From a checkpoint of a small transformer trained on Wikipedia.
Size: 12 layers, width 192, 3 heads of 64 (1 for keys and values), MLP 768 SiLU, vocabulary 2219.
Architecture: rotary positions, no biases in attention or MLP, untied embeddings, attention and MLP in parallel.
Training: 106M tokens, 6794 steps.
Each number is 200 + 40 x the weight over its row's rms, rounded and kept within 0 to 999. Layers, rows and columns count from 0. The size before them is the row's rms in percent of the matrix's.

# layer 9 MLP down (transposed), 768x192, rms 0.232, rows 232-257, columns 64-127
105,171,175,162,228,224,251,223,184,294,231,177,143,289,180,180,207,222,207,201,179,189,170,195,221,252,111,242,194,195,197,222,193,207,135,99,213,226,225,215,206,158,171,298,162,111,164,210,215,166,202,203,242,192,249,205,152,146,184,182,160,185,222,187,207
110,197,238,237,181,215,160,276,222,255,206,176,202,188,155,219,172,214,213,185,223,126,183,143,276,200,313,183,201,187,231,200,168,118,264,233,231,180,228,188,202,145,204,127,205,251,243,170,250,283,213,244,222,290,162,183,176,176,198,190,241,244,136,270,248
097,224,174,197,219,225,190,201,167,170,200,204,234,216,171,174,236,170,190,225,264,225,165,169,212,231,237,202,152,273,228,257,214,182,180,161,162,251,149,141,258,139,242,163,211,226,178,263,199,221,203,211,183,269,221,199,234,178,179,194,176,209,134,260,172
098,228,187,200,181,186,233,188,168,212,141,160,222,151,152,220,291,196,207,183,131,213,176,181,247,214,207,223,244,196,221,229,153,165,185,237,244,234,186,149,282,259,207,149,158,207,185,202,217,255,255,217,116,262,195,239,260,161,242,204,163,148,174,293,234
092,249,225,239,179,234,153,201,248,203,195,243,185,235,212,154,193,139,192,217,239,213,216,159,179,175,206,203,248,167,203,181,253,215,193,180,282,215,277,167,157,153,182,236,236,151,158,193,167,170,217,190,220,138,170,196,199,196,272,243,181,219,205,124,255
106,203,208,249,189,198,171,170,222,167,233,235,216,227,184,120,211,215,297,157,159,181,224,133,196,174,254,195,195,232,237,136,196,242,219,234,155,160,236,263,261,200,180,135,253,97,178,236,270,220,236,216,167,155,108,242,271,199,204,194,149,242,201,182,116
101,287,237,145,169,224,124,171,229,227,161,151,229,239,128,225,223,169,183,187,184,214,237,239,146,173,211,220,92,241,198,196,167,171,218,186,227,273,179,248,243,218,205,197,214,178,163,268,188,238,255,148,258,237,241,260,194,145,234,130,136,186,136,202,231
100,171,164,207,215,156,194,167,221,270,163,155,263,203,139,242,225,253,201,200,169,112,237,206,131,159,218,204,181,156,166,253,191,128,186,207,203,222,190,256,209,154,207,223,170,244,168,217,250,204,190,226,191,258,168,188,191,220,156,224,114,289,290,141,176
110,161,225,198,178,248,257,265,145,153,216,199,282,211,141,247,193,215,142,198,231,189,123,136,133,209,180,194,194,243,219,168,186,222,128,141,127,240,295,229,245,129,217,158,232,219,199,157,205,239,197,172,216,176,167,201,201,151,231,200,173,183,162,208,200
100,180,168,179,232,139,195,155,269,197,206,98,249,208,235,139,182,196,123,259,215,185,165,208,161,213,160,200,248,247,262,231,185,153,146,184,209,200,206,223,202,293,216,180,260,169,223,235,164,109,143,129,164,185,203,191,256,231,239,264,169,186,251,207,265
107,213,234,212,165,282,215,222,251,233,184,196,128,162,184,240,223,210,207,301,236,109,172,162,140,223,250,184,237,231,165,127,184,174,160,221,122,127,138,221,214,225,180,179,177,200,208,161,184,230,171,173,209,202,213,158,276,164,235,258,200,144,172,216,192
100,145,228,271,154,143,258,207,217,177,271,163,205,209,203,229,181,156,196,119,173,191,250,270,156,109,183,245,210,203,197,183,166,203,222,244,189,209,226,212,249,92,256,208,184,251,207,207,220,202,196,159,232,287,237,221,190,217,148,256,269,150,207,197,176
100,89,181,234,153,255,170,211,241,103,191,196,206,233,196,188,206,212,136,232,220,228,174,171,207,199,230,245,259,137,185,232,237,234,225,194,218,175,214,193,240,171,240,183,147,159,200,195,215,171,248,144,180,196,209,273,243,155,234,176,136,176,156,203,225
095,213,139,229,236,161,156,212,280,243,226,220,183,207,188,248,217,165,222,143,221,113,188,165,172,155,257,191,259,153,173,207,204,184,266,200,143,215,179,143,151,229,160,198,253,205,123,177,151,208,192,126,203,252,200,144,140,168,197,174,217,224,276,216,269
098,180,281,208,173,216,138,170,208,161,293,216,243,125,280,256,235,182,212,215,149,190,173,154,243,240,243,230,314,159,217,197,177,183,234,221,205,222,145,159,238,153,247,249,167,240,220,243,208,172,234,332,200,141,180,218,161,209,220,148,198,269,137,254,212
102,190,185,198,186,273,214,208,226,149,194,192,217,250,142,265,233,184,213,168,228,259,207,216,159,233,106,176,159,126,257,161,186,246,144,213,241,193,154,185,240,160,215,185,189,182,210,186,206,202,215,223,184,186,201,250,269,194,242,214,129,250,199,153,157
101,223,153,204,123,264,153,254,172,176,214,198,177,192,276,192,185,128,232,210,214,239,196,196,226,152,134,167,258,208,234,214,236,224,205,255,237,226,296,205,208,165,266,233,260,187,236,218,151,264,214,137,231,246,216,183,179,204,123,213,207,204,290,192,247
104,201,182,207,222,131,216,169,173,179,233,176,223,231,187,223,223,200,161,225,168,292,168,240,170,54,213,248,205,232,243,136,213,237,228,225,251,203,202,179,202,219,181,236,169,241,175,202,206,193,182,220,223,228,215,183,228,181,167,200,263,205,243,223,250
101,156,145,186,329,267,288,183,201,189,162,222,202,247,194,216,214,186,211,160,125,282,225,187,171,190,152,140,232,190,192,186,218,162,178,172,217,159,225,183,227,223,212,193,177,217,192,253,119,229,225,152,255,206,183,207,182,235,229,173,211,162,258,276,186
096,207,158,210,195,195,161,183,262,231,205,225,215,197,190,210,174,203,170,194,158,53,293,220,173,308,161,143,257,249,137,209,154,238,206,168,217,264,245,200,228,280,234,158,143,182,221,281,235,267,238,161,235,188,184,221,227,204,210,194,241,239,240,194,175
100,165,177,175,182,222,128,231,238,177,154,170,217,187,191,183,204,166,128,185,101,139,238,140,254,180,209,195,149,207,204,166,182,241,195,213,235,199,161,244,196,185,236,252,205,178,167,241,166,192,164,197,195,235,214,169,221,184,96,253,289,224,158,218,198
098,155,154,171,215,137,204,212,189,180,201,233,243,238,151,154,170,280,305,165,180,230,129,188,235,178,97,166,233,192,218,215,190,168,200,77,197,169,200,197,193,169,174,168,186,240,271,271,165,213,158,207,225,197,233,225,183,234,188,197,180,151,211,183,224
099,181,183,227,276,99,192,239,171,170,241,163,220,206,203,165,160,126,151,190,172,203,140,201,147,130,181,196,141,199,143,197,190,173,153,166,188,200,235,111,159,264,201,127,154,220,152,226,188,223,252,144,245,240,234,185,224,128,193,243,159,186,258,182,219
101,177,246,200,161,120,147,252,240,234,114,221,164,210,200,232,241,292,184,208,148,158,198,206,225,163,227,220,203,191,203,154,144,206,220,207,205,203,224,184,160,216,160,210,237,176,128,224,203,193,217,163,242,193,153,185,171,219,176,193,191,192,264,136,260
102,96,165,232,229,218,134,172,243,222,201,245,179,195,113,179,116,165,200,146,230,216,211,211,209,160,241,288,179,261,114,183,126,178,262,100,227,240,272,159,169,268,224,222,294,194,199,194,218,232,195,250,257,131,187,244,136,241,220,208,236,148,178,191,211
100,160,261,214,194,126,232,195,202,231,204,179,157,193,210,252,236,234,183,184,139,301,231,188,166,151,208,192,151,235,157,267,177,195,148,166,208,188,211,230,90,163,176,185,225,267,145,286,154,149,181,227,76,182,278,220,220,248,220,144,222,147,231,145,150
# layer 9 MLP up, 768x192, rms 0.233, rows 233-257, columns 64-127
109,200,201,217,162,238,206,262,198,257,168,290,232,232,246,168,202,214,203,218,165,205,239,232,167,212,281,169,203,178,214,111,187,205,204,159,153,215,129,215,228,122,230,174,213,302,195,153,201,245,181,136,213,173,195,151,205,200,236,186,223,153,235,179,201
090,199,204,158,239,149,233,176,222,183,126,213,202,202,240,173,217,286,193,229,206,180,197,212,195,244,234,192,214,184,189,219,199,194,229,199,141,146,169,235,262,227,153,242,127,211,113,208,162,248,243,140,183,229,239,195,186,194,160,289,178,236,210,128,197
101,211,227,209,148,263,221,218,279,162,135,149,291,227,171,166,250,162,182,224,224,216,239,187,135,220,219,233,226,165,179,172,224,157,186,186,218,174,172,64,204,228,221,171,144,227,213,143,205,209,141,171,213,251,226,199,209,190,215,272,181,185,248,195,124
087,204,238,197,218,210,243,268,202,181,140,182,242,156,167,179,151,235,262,280,183,230,173,286,159,195,227,127,252,205,213,185,150,195,199,171,171,212,221,243,201,204,139,199,170,157,129,138,220,110,236,197,205,225,180,161,112,200,167,189,204,153,212,228,126
102,192,238,213,123,147,198,225,175,205,184,223,195,134,202,76,154,214,235,167,277,190,215,175,222,189,234,257,202,201,229,124,250,185,207,193,205,236,185,173,279,202,151,204,133,240,177,224,238,206,204,194,236,153,130,238,297,201,240,253,195,126,191,210,141
102,268,152,182,204,214,148,222,194,215,208,188,193,289,196,139,162,208,248,220,192,206,234,152,228,175,137,144,155,264,244,208,209,185,262,200,217,193,252,208,212,184,232,169,182,210,193,156,152,235,159,148,219,170,207,143,156,195,145,123,112,180,169,222,302
106,226,107,261,228,189,186,220,155,225,213,164,259,250,300,152,209,163,214,206,260,135,147,177,229,217,198,139,209,151,284,243,193,181,139,249,168,167,310,158,151,209,214,142,250,191,180,214,190,229,144,153,215,229,181,169,177,147,255,213,235,204,217,154,191
108,222,167,192,186,194,218,183,180,176,290,232,180,238,109,163,280,120,184,141,184,212,205,208,197,234,142,171,251,178,274,221,181,206,242,257,137,224,202,243,249,237,258,208,227,170,183,167,173,186,167,212,247,231,286,155,200,182,184,113,197,201,259,261,230
099,154,155,135,208,242,140,186,222,150,206,257,174,214,180,275,175,210,174,224,186,139,190,131,156,162,210,211,227,278,228,224,186,188,184,242,183,183,172,164,222,228,223,123,230,206,158,151,218,240,242,186,232,210,193,222,174,231,174,263,172,215,245,215,167
102,137,191,145,222,126,211,179,198,153,147,162,220,184,201,145,176,188,199,250,191,210,220,184,221,160,188,221,213,181,193,188,181,212,269,173,237,115,230,158,171,152,143,279,231,178,187,248,250,205,178,256,198,221,167,202,229,143,133,202,266,185,215,231,243
097,170,161,218,204,118,225,198,276,202,239,246,156,195,103,221,222,152,245,161,183,214,174,163,252,220,212,188,175,166,184,182,135,215,231,155,190,168,204,212,171,237,160,228,224,169,166,266,132,172,262,199,241,149,232,180,206,199,144,298,226,170,203,204,190
100,169,136,215,229,193,230,234,142,185,234,270,220,178,257,175,236,203,184,213,318,175,162,231,194,257,238,191,145,229,234,196,211,149,242,236,206,137,217,228,214,158,111,227,131,166,198,153,153,213,186,201,169,174,155,116,218,280,200,244,223,186,185,175,253
095,190,161,151,179,155,218,208,227,173,194,226,225,157,161,178,209,235,214,182,210,226,217,151,181,110,190,178,189,266,269,126,317,272,258,180,281,192,207,222,268,131,215,230,153,204,213,227,186,281,231,233,191,189,224,219,187,220,123,90,127,216,132,220,185
097,198,166,209,213,181,262,252,144,233,175,237,144,201,192,200,194,163,137,265,177,207,232,185,127,183,182,237,114,151,184,248,236,150,187,248,204,214,193,272,250,189,160,195,283,230,180,136,262,146,142,132,224,206,248,186,274,172,186,169,263,174,235,249,192
096,135,195,157,165,206,139,227,249,133,189,256,241,186,135,138,192,241,256,238,211,240,225,172,166,171,214,190,180,151,154,183,84,189,227,161,185,279,173,171,150,169,171,180,214,226,247,170,164,190,215,187,216,158,273,276,161,196,185,215,295,217,188,208,204
093,250,205,175,145,177,212,282,219,177,197,144,216,169,191,181,182,120,210,207,246,149,155,216,170,189,121,167,235,126,154,205,200,298,175,178,167,213,279,199,186,177,206,265,151,179,220,265,197,208,187,198,121,243,196,163,226,208,206,166,222,228,146,179,173
099,199,205,194,130,190,236,150,207,173,228,193,213,150,173,229,195,269,174,197,193,249,196,224,238,139,167,170,249,182,188,164,217,179,211,166,253,140,157,248,174,204,281,185,231,204,187,177,151,205,153,210,189,198,221,232,241,147,174,189,199,244,242,194,184
100,178,256,188,166,187,119,144,206,237,222,162,154,282,198,270,188,194,237,209,238,166,241,164,163,157,116,218,265,210,206,216,151,225,193,209,230,196,193,268,186,246,217,181,166,210,196,197,169,202,171,178,294,175,210,221,164,188,148,204,172,221,234,212,188
090,191,167,166,217,226,156,129,172,234,186,181,145,230,239,307,146,170,184,278,257,287,142,221,264,173,239,202,209,139,260,172,167,196,243,210,166,221,139,221,181,144,188,190,202,228,177,164,175,219,166,212,145,206,217,163,230,201,210,178,137,80,169,178,220
097,142,223,272,250,205,184,112,249,223,199,246,188,206,182,203,147,219,277,202,235,192,189,250,183,188,136,193,259,145,275,188,162,199,203,193,251,220,158,227,193,178,179,228,257,227,149,243,280,236,164,232,228,217,227,160,266,202,191,260,196,239,200,219,137
091,244,217,177,178,218,229,198,266,168,182,280,235,232,213,254,332,292,259,245,247,194,209,185,184,219,222,168,206,215,185,142,168,260,237,174,142,221,151,209,147,142,181,184,230,232,167,155,123,176,213,202,212,164,223,214,211,177,237,218,157,185,213,187,188
096,122,145,294,163,115,188,178,200,251,238,280,184,186,303,191,235,190,175,128,153,222,215,175,247,226,214,258,147,178,215,151,224,182,265,158,295,171,200,238,214,183,172,233,176,158,209,232,192,167,247,142,192,200,254,185,186,197,221,196,182,177,205,210,198
099,189,163,172,254,194,138,174,130,246,214,222,198,262,271,153,250,189,271,272,245,208,222,118,98,167,92,162,218,181,260,226,195,199,170,164,218,236,227,232,172,220,204,191,160,259,232,188,128,205,162,222,292,174,288,219,173,109,124,296,218,240,213,160,243
098,177,197,242,205,213,187,209,134,199,239,136,232,232,202,133,243,209,197,190,240,213,170,174,206,180,287,182,164,184,196,193,239,243,149,199,256,134,176,264,173,201,168,176,236,146,212,213,230,206,211,171,178,201,245,235,226,221,151,291,163,189,165,203,176
105,171,103,186,192,278,202,249,230,185,175,202,226,217,170,178,223,207,235,191,252,159,187,259,167,205,226,194,285,227,257,243,249,189,289,184,197,204,209,179,227,211,165,237,99,191,191,198,192,220,191,148,206,236,218,138,175,234,214,243,181,274,139,170,224